python train.py --n_layer=8 --d_model=896 --n_head=7 --n_kv_head=1 --head_dim=128 --d_mlp=2368 --vocab_size=32768 --activation="swiglu" --norm="rmsnorm" --norm_place="pre" --norm_eps=1e-05 --positions="rope" --rope_base=10000.0 --rope_fraction=0.75 --qk_norm=true --attn_scale=0.0884 --bias="none" --tie_embeddings=false --parallel_block=false --extras=["capped logits"] --init="uniform" --init_std_qkv=0.0162 --init_std_o=0.00405 --init_std_up=0.0162 --init_std_down=0.00249 --optimizer="soap_variant" --lr=0.00173 --beta1=0.95 --beta2=0.95 --weight_decay=0.68 --lr_head=0.0136 --warmup_steps=143 --schedule="wsd" --decay_fraction=0.689 --decay_shape="pow" --final_lr_fraction=0.05 --batch_tokens=262144 --seq_len=512 --doc_mask=false --train_tokens=759700000 --steps=2899 --dataset="wikipedia_en"
Each number is 500 + 40 x the weight over its row's rms, rounded and kept within 0 to 999. Layers, rows and columns count from 0. Numbers have three digits each. The size before them is the row's rms in percent of the matrix's.

# o: layer 5 attention output (transposed), 896x896, rms 0.0314, rows 28-40,156-168,283-296,411-423,539-551,667-679,795-807, columns 784-839
# v: layer 5 attention value, 128x896, rms 0.0302, rows 28-40, columns 784-839
o283 094:526575506557508523431457474481615464474509454491496546615521552524541522494518466557488505561499523550485480513560540474503486529522423522546553452533524479479601548526
o411 099:472493471506472446521484487421463481504425424485528474417444520438554434497494447533550480484406538480558489459517501448559536467464497492513455425483492464516507511483
o539 091:467471477501495489455479566543507567498517544451431536490530456460504498554467488432517545470506515476460571509496471455494483522494491478558526463494445461480465459595
o667 091:520415425450460495545460459417509495471494488551495522495429517491470461416525560531508480396514518479468478604563492489457489507498437468569525546458442513528521533469
o795 128:479512497445493470536504474537569532514521445449535532451503467506443503518547464533431538444452428555472481547413495589488524496540515499464474542436487511525527490435
v28 101:525522534530481520490474587565517485438429462563550499482520474460493526562478495490566487511440445451569540462512589436508544526481480520600548424446499510495469475502
o28 102:497491446542517513515520462535489477492499523507511455472491519441518478494482473525433526488460464517475556546519495541525523518455516504515544454499509508460522478492
o156 088:457485482487487483560549463518454465497531520594412521525517496451515506490517513472554469505433542489548546431480480450468490432555492514565522412388468474502523467468
o284 102:575541564477474478437521555456489510448447468497499399462423520541515421492536469412532480505475488472502505513483558488531490512472486481389576510459553478562461484539
o412 094:506537483452431515515519540421514565523549541476467480528508556436515519500507477463546464506544525499450470558512537540552509497484480527486493518580496556467488576444
o540 089:515516502500525478550477501504465483499568518509523543508431519537476537510486450462531578524512503467459479473382516464464509512477514516481530492422575516486486534526
o668 092:512496482554540525493549460576538503500447477493509541445520450532494535543551562545430525533548470483558507477488478541433511528515510512515498495563454481517461495494
o796 128:493470512557482519557609474497512550522517508497455543520516474523492559488490519464551481474459515527518485477426486493447527509521562518482529595547475457462435433576
v29 103:454522501468434473505493517433439490462587478456506486539482511489496472406453498510491511517493532471472481520592430548474477581487522501476445483451500421567535462498
o29 106:496426488536456468506500436513539530577483530535524557457444521531533500505512482542564498506490500482533479484440541502437493549520417484517546447500425474467514442495
o157 087:440419529483470524448406545470517512556507437498532480442489456495509417413515455470452531555499485511511433547554503535504489451472512464480403499534445518541466576541
o285 097:506562486506470496577479466484499409513531519423495474469504500589571484451504505455548501453533530505510507407501490544450449489511532412535461524483470527529500464533
o413 098:542618561537504387505581494495537516539465436483506442526524463492474538527468502530502501591474523550479492476517471424547576482545565545531465504587564548508527491442
o541 094:440465483521550485500596515470484450495485504502445498505439502521522542487460527453481457483522552466535543445555486436509507508464618493447473518486440457501535505520
o669 093:521473510474546518500447465474489543515457491537457520558538498458530462433480528497505536549552548484510447581423485514501484507485637512548459514584535479455554526504
o797 122:515597544485479521478535549477546542425493514529433583446474541540528518555526487467454478479520477482480519485502479538472605511526548474521522542441548561516500505504
v30 105:534447446559460431491530546572461477493476478500490450474459539544523518564554550529505506508467456539473466474554509516507398597494524451430549575560483480519492504398
o30 107:492482548494501488539572538488474515463490543521520487515556446484491551467578442453548511470467491523486461474419477495499532513494501582544510481474522477549474469488
o158 091:519466490448457421509422484467428463464401544590500500496488549513484443504482492458457409543496465518517483481499495472527475545482588502435555509597527523517485504422
o286 101:424507498494466606518467442538530546453529461518503483499483507565522621555508517497527477495522490576503496509572512468566507508493527511484453480527461487415562487476
o414 102:488516463456472558560497456512521558502473532488499482478551463543476585538424508455541534506508530555555502467507446499480514518500426471517523526433437485475476474457
o542 086:536507428478555514474530487555474495515466474439506487503530585480471406521471502482481441513432485450541536415475493507485518575495455482426516558475498537517473517475
o670 095:512512523587483479456507648559533538460508497483451525454454524561492428507545473577492589571518545481504495523542510584549451459429513512398469484540534479473482487540
o798 122:523514448454512542442470545494467462515487417464511470511472503448445516479490546549464502569491535446570523520467494486522515461499552544480481466453496529510519525474
v31 098:486421529480518560545454492505498526518482516464502555440486562484466510395513533462435548484503514564537512468465477467510479460410497532523532473543499514455528448546
o31 098:559453553530523487490472454570511563463501533496531473579495451596429528556507475505496502506474551439507522511547510511525552498529519527535534465484514500562580452411
o159 094:579455438444501495469530472557473506547421528499483552466513502467474472478483477459493461468554472518497503507493458524454436544475420487495568517506582457475591439518
o287 096:502546578559520530492446491449506501464473500480457535432457498501434528462504522514503462491414577497569533436521533479489539517517504509431448493465463589548517457449
o415 100:565525551468459496482507520387446497519585542533570521426528479474574553522485478519502517442515478554494496521494487491541486483517349514479525513475476483522503480517
o543 096:432508550498550502558464488547588540488458484522494469555548544482465539529547543512529491493482475475466460510495466506484513534488470475507471509479521417499438490482
o671 091:445477500539501494468540504547518425497600512513478518530518469534501490552466511550512507489562494522479477536517542448502454521459529475451413488510505529509437579522
o799 123:543549456452544530552568571483460491514487536524467450392525557529519470515411481519513560459476527552512557524465520505502529488466431475451517512473494455558457482517
v32 097:489522465526514505534501414405532498515540555524465458525410501496519544496465463461541487548469409426487503468515489528532563501511497414452522466544496467512401519430
o32 106:568411490499489503583618445483490509487537538457519556568582496504473476536551453553492532482470510500505550564481504464439450454560538451506493440503386481479531515475
o160 089:585435463524464534504572469484451427512457474523527464451511529527440483496470483509513437517515503490490489520493552567533515414512353472482542511477548448537487543473
o288 094:429562483523565510481409462454462443511474486581474526512497486519517539486417530509510561464452476492461488433561473551500442519443456491526459444507504500541497461494
o416 100:569512465487478501406552511571518578452473521478484526468518498494548468462541538442497441497564518524518536521519512523501463510492524541571483544485553480455577510567
o544 105:463556528493518470487424495437482535505542540424489480466478506487488498461487401479583533465560471461468451492447469478582535493486415460442493445560457435504399439481
o672 087:423479449546548492526490556490535478571501507479481491497418525491465450506500427552528510446487521522458488525549488514507558514514531559543498566428495570520458522456
o800 126:489574461542525461494499540398450463484459466464503482530545524498482502523437524488502490507574505540526463487492506554522487491531429605496536531511504549507495430477
v33 099:492477487437474493527452538543457511550467461491488528517486547521481444512531486491617516534565520461499512529519512559546656478482503479531590562553408472487525464492
o33 102:574524424519541456504501514473619479411537466528523500472532441563488511537471474543500508534511539452487526462477509561467482513486538556485548462478569530539488543520
o161 089:457435499428451492416520491606519520479488498502487433575530585437563373425470401440515526462485508497489534536529482547466494509456378471566519518509513511494521505509
o289 094:444582486435515451549530417434499493492481516466521474526523577537524400470534599521494517466520442541524507536450540511534456439521423473454478518496449513487467450512
o417 095:537517508503514541570472568501585501538453453506575403437574473515534519533474521464520527618497439598443517496471522501485500491492626462413500502533480505484470518534
o545 085:498482558514449464531490544444496555485443428477473437562424531475472545473489532442500502429517553539569582470458414434489550473514471507482532527508547504456508438488
o673 085:545533470482426534490554495545480436542503541504502545548451545515536518581555490431514499517490529450557484484474543484477529466533480444597509537532492464587518521473
o801 124:525476480466486534507532465547483497513492455454436493482459506430488502482507496477470519522526539536529473512503482459484454461526367533502437470524450490485462512507
v34 097:495422450496493475451501512503562444453481444528492474489473591480515514518492519481511485557460478405464529516465549499564474468535472512543431490477517446511496497504
o34 101:511511505366508575492542574453526535488484523566596517557541412479558582553463504470480580514598523522435545441490457545574457496496492519606536485557513541465508472418
o162 087:454506484512412503504520504516458554518532456508490488545489560533546524455522467492509486514484441511492470536483471496482438474451474464477512586534486436404527575439
o290 095:493567571514518468425463496471508447485599504505501537439522571473517491589472513553478508563450543493434556513509532591525418440575584540576466536525426556516492546561
o418 096:475470492508512464496483492565456508492513487468513463468486522490484472460584476511471491445537508571522540529581504513489478541493502488472469462550478503536503488500
o546 096:534493445483466451508471507518481466489483464527507505447470443538540485541415510479530478569479485487531441482508570481529573500549532486566539429527511457522507395453
o674 090:439448493506521513499540439435558471485530496477447487505526504470417491453523509487506529475474494418499470506472478532522537479453511523501384467468516525595480493499
o802 127:537530476508457553497439462519480557548447490488478533504496480480479414441514511473543509514491529569476510534511508451492513510509448532451528473465543470458508604489
v35 102:495545456476430455519492500529469438516485529580479512512521459537509444478559504480489454515464446443491462560509481503509506423528505442531544531443478523467505440505
o35 108:504482525522491553444516461505490430519551484477456491552497498453483463504447499527476507496462562544523517509462471487546476497557483523590488553515502559573500457581
o163 092:520506438532461441489508508467557493466489502494522499533520410504509524487555467607537395550537493448561536524435515478501480436427596498500519484399491512412513488498
o291 097:524551553512549479513488469503490541575439566519531462509466564571547527467486442532487522434486539494501558509565491517448516494505429519475465482545524539495454521522
o419 102:511544444468547537498559539510516506433530535509532464568425487436503517449434561515541522500480441529504443564531412490503535496469444452502438555476549511534535539476
o547 089:511497497490539476445407517496399436503509521563509435467483490536455491491556516406538492531519519411560467413480421484529524502459531475445470516487470492496473483527
o675 093:524514496511487490514459483475517535413446486496512575491486496493524507545540520525547573514464502499402587484505611498468479508574455553477452451501518469508505467449
o803 124:478524519555609456540492531565518536531431542499572541470513500463489539459548533428472488549517529408527443510471459509504565499488476491491491483523495566463520536455
v36 101:493504524439538480490513516434456498500516489464487491537488473496519478481445511410467543578475531533494498520485477410487510550627500484412477528485515514518510480503
o36 102:453525520466469558520533540467526486453535483510475535576431483511461488488555472565449445455429552558498490506496463572532511451498507502565448503481470506550490566483
o164 086:495509513455497532514534520458553494403469490514496515503497478495569528540467489514440477554452491508571570378512523514538454464484567505452523516495519474524496514549
o292 095:521508487522519461533553523622539560518459555475557430434489528519470544488408457439432504435489485489482502514497601444477488502559542445535508525472514525477524519504
o420 097:542506519516522502527469506438537521570534527441498472502607439497515522550473456473490459461602509469533485549537476524472457544424541486489592505491521504494503420468
o548 096:570513486494470501478460487466471542529478479481519471434435507477498430499533482475489596477496477482457416556435488475501508523496420503478431479549544515502496522525
o676 090:498459484511523490427463481474477496504460485478515620465413500509538495472457500400544572509518503553408420550572547423414532593551562474571497490468500471483462483517
o804 126:496524506541512536523561509558488446512518513473496442512510526497502535471499495500538495484615479404507606517470501506503514487460426590526521488575520492528510470495
v37 100:496489577528466527435514500412491505496511524544487563475539485443505524497489445558488549529430541517510469535485503438475443460465409512514443485480585491442509525489
o37 099:452541493541505432469450599510596446417527572484531455511451550493535443541484536474427492504525498555453559520495528537503478521484520500390568495458547518531579483523
o165 094:486463486510500522482449511552541550524470487485527516476519467493511523472534385471537531499482510583502546601557421490524501503480569577567440496566535555443467502415
o293 096:499483525522522442528475564424484541499542516481467488491557487472405476482460487469458563470525458517528496475510433516448465467453546512527544490587544463454489478522
o421 101:512564550505433452497493496537456476528495435463443501504513584496548466478480473390512550482548499494512436467464478504564556490506548392463494516498436557494545504499
o549 088:463459448497487513472497489524479538517427511497420544498557573519540468560536486591503491518472533487555529500454510452449527491502409526467472502527517490500525510530
o677 092:525504512548561497541537466460481508528456489474467512523473489444463525511482547517519426574476486475488420536568550512528542434495501462510530562450531466464445494505
o805 129:452471464439464574560536425559518476491540543500473486485499469500549517536494551530525545475483506504482492554486528515497453488477523525498482491541491466521560581452
v38 099:433478482552485471465532490461459471481510476464536532551564499525558501555518577540506550555557452540490511560450599505505471509490468480488450489471514448532491476470
o38 102:501530521562497425524524497468490479515499526507507493530511490409503512504495530462483536501493495476500513498450453474560472471499528520570492556524495517498503502603
o166 085:481491500474448537482517469524507530520483506514420527568579513508470467500452582483508480525512504525516467509544506532482510487445455515535432494560453466488455483519
o294 097:541450505408531567602519535488510512487481517498542579474537482439479481424565534503567473424479477481492441546419534479492547463543490464542509486534494506484542506443
o422 099:526537547500477563493479499551558486480491497482488512433490491468476458455534429500515508518482495558545481488583391511491537447557502515490558505487507527486456561443
o550 092:475500527537491423436539466455522519515491521492539491536520573518547567505571513552522481436515581443447477518539529490514501565446412479525483514491565481548482492514
o678 096:495599460488508511423465500528529514501454465482537415449491460588481592534452457464496478486489490519529548471531549443414531440568543555490525546486522498503522501502
o806 130:458486485473494395537476490541460516531369485476465521488515507518424562509467449525581499456480547510471443509411516587477455606464554377465465540503473539511473469510
v39 101:459511438542525467514559462443522495480538506549513509586478494441567528496503534466550412479448461510451537510446507456492447437530486501454457468491437468465484474462
o39 105:570474551478550524424560500532452504452494470521487436469497551491492443513565488507482482517497476525480520496555454491491534494466559489543457449619509428581524492528
o167 088:508558497514478479484505436482536563488488524459552502502561509518537509530465487498480516430521453479497525505436493407466445514418419502495536489450516511493470491528
o295 087:523519480503518533513508411480482561469570526472532529521558508448487532485539426431446571488507561507486502539470476565478464431519577510486479460545494472469436497437
o423 099:512546508572520461526486530584497454574573555511447490511479388537474499481518511532420511500490542466492497522499502562497496507573540500568462464429483398507557502459
o551 088:524467465558387519534463503494509495469502500497568440447548526522471522459577559474536487489484455516467485506492459575415552447537488576540509558505500499490489506502
o679 091:500514493457479438516518491461481548519452445523462541582376544512585473578458564536516466450542485466578402368489549467566427504431511472468561495442476572516466506549
o807 126:453542518444473448551517542488528465479478539517480560504539480515498516500540450543520532502486553568526465538478458477468494446492603535510473503499536476466427544500
v40 099:488513496493496475492372558503510468529554512441496511482570497472511439470493556452498467452560536429430501495481487418487493562499510469469465482504520489431453518423
o40 103:483468445485517504559421488528541478538493427554557472453499527506477571522496552582484433511466476485452435521464475517520475485526375470472511470541528508488409446493
o168 089:532482520413505570473505449477530490499423489460489460518505553478521468490428519426486499439514504495455508528517544544550494476453459553485345516543510441443538560454
o296 096:586582546562439562458531542505501496513484528405452523514523538487574547464513541509495556544505518488490545488507529500428405457487499466545497510470479493481402464482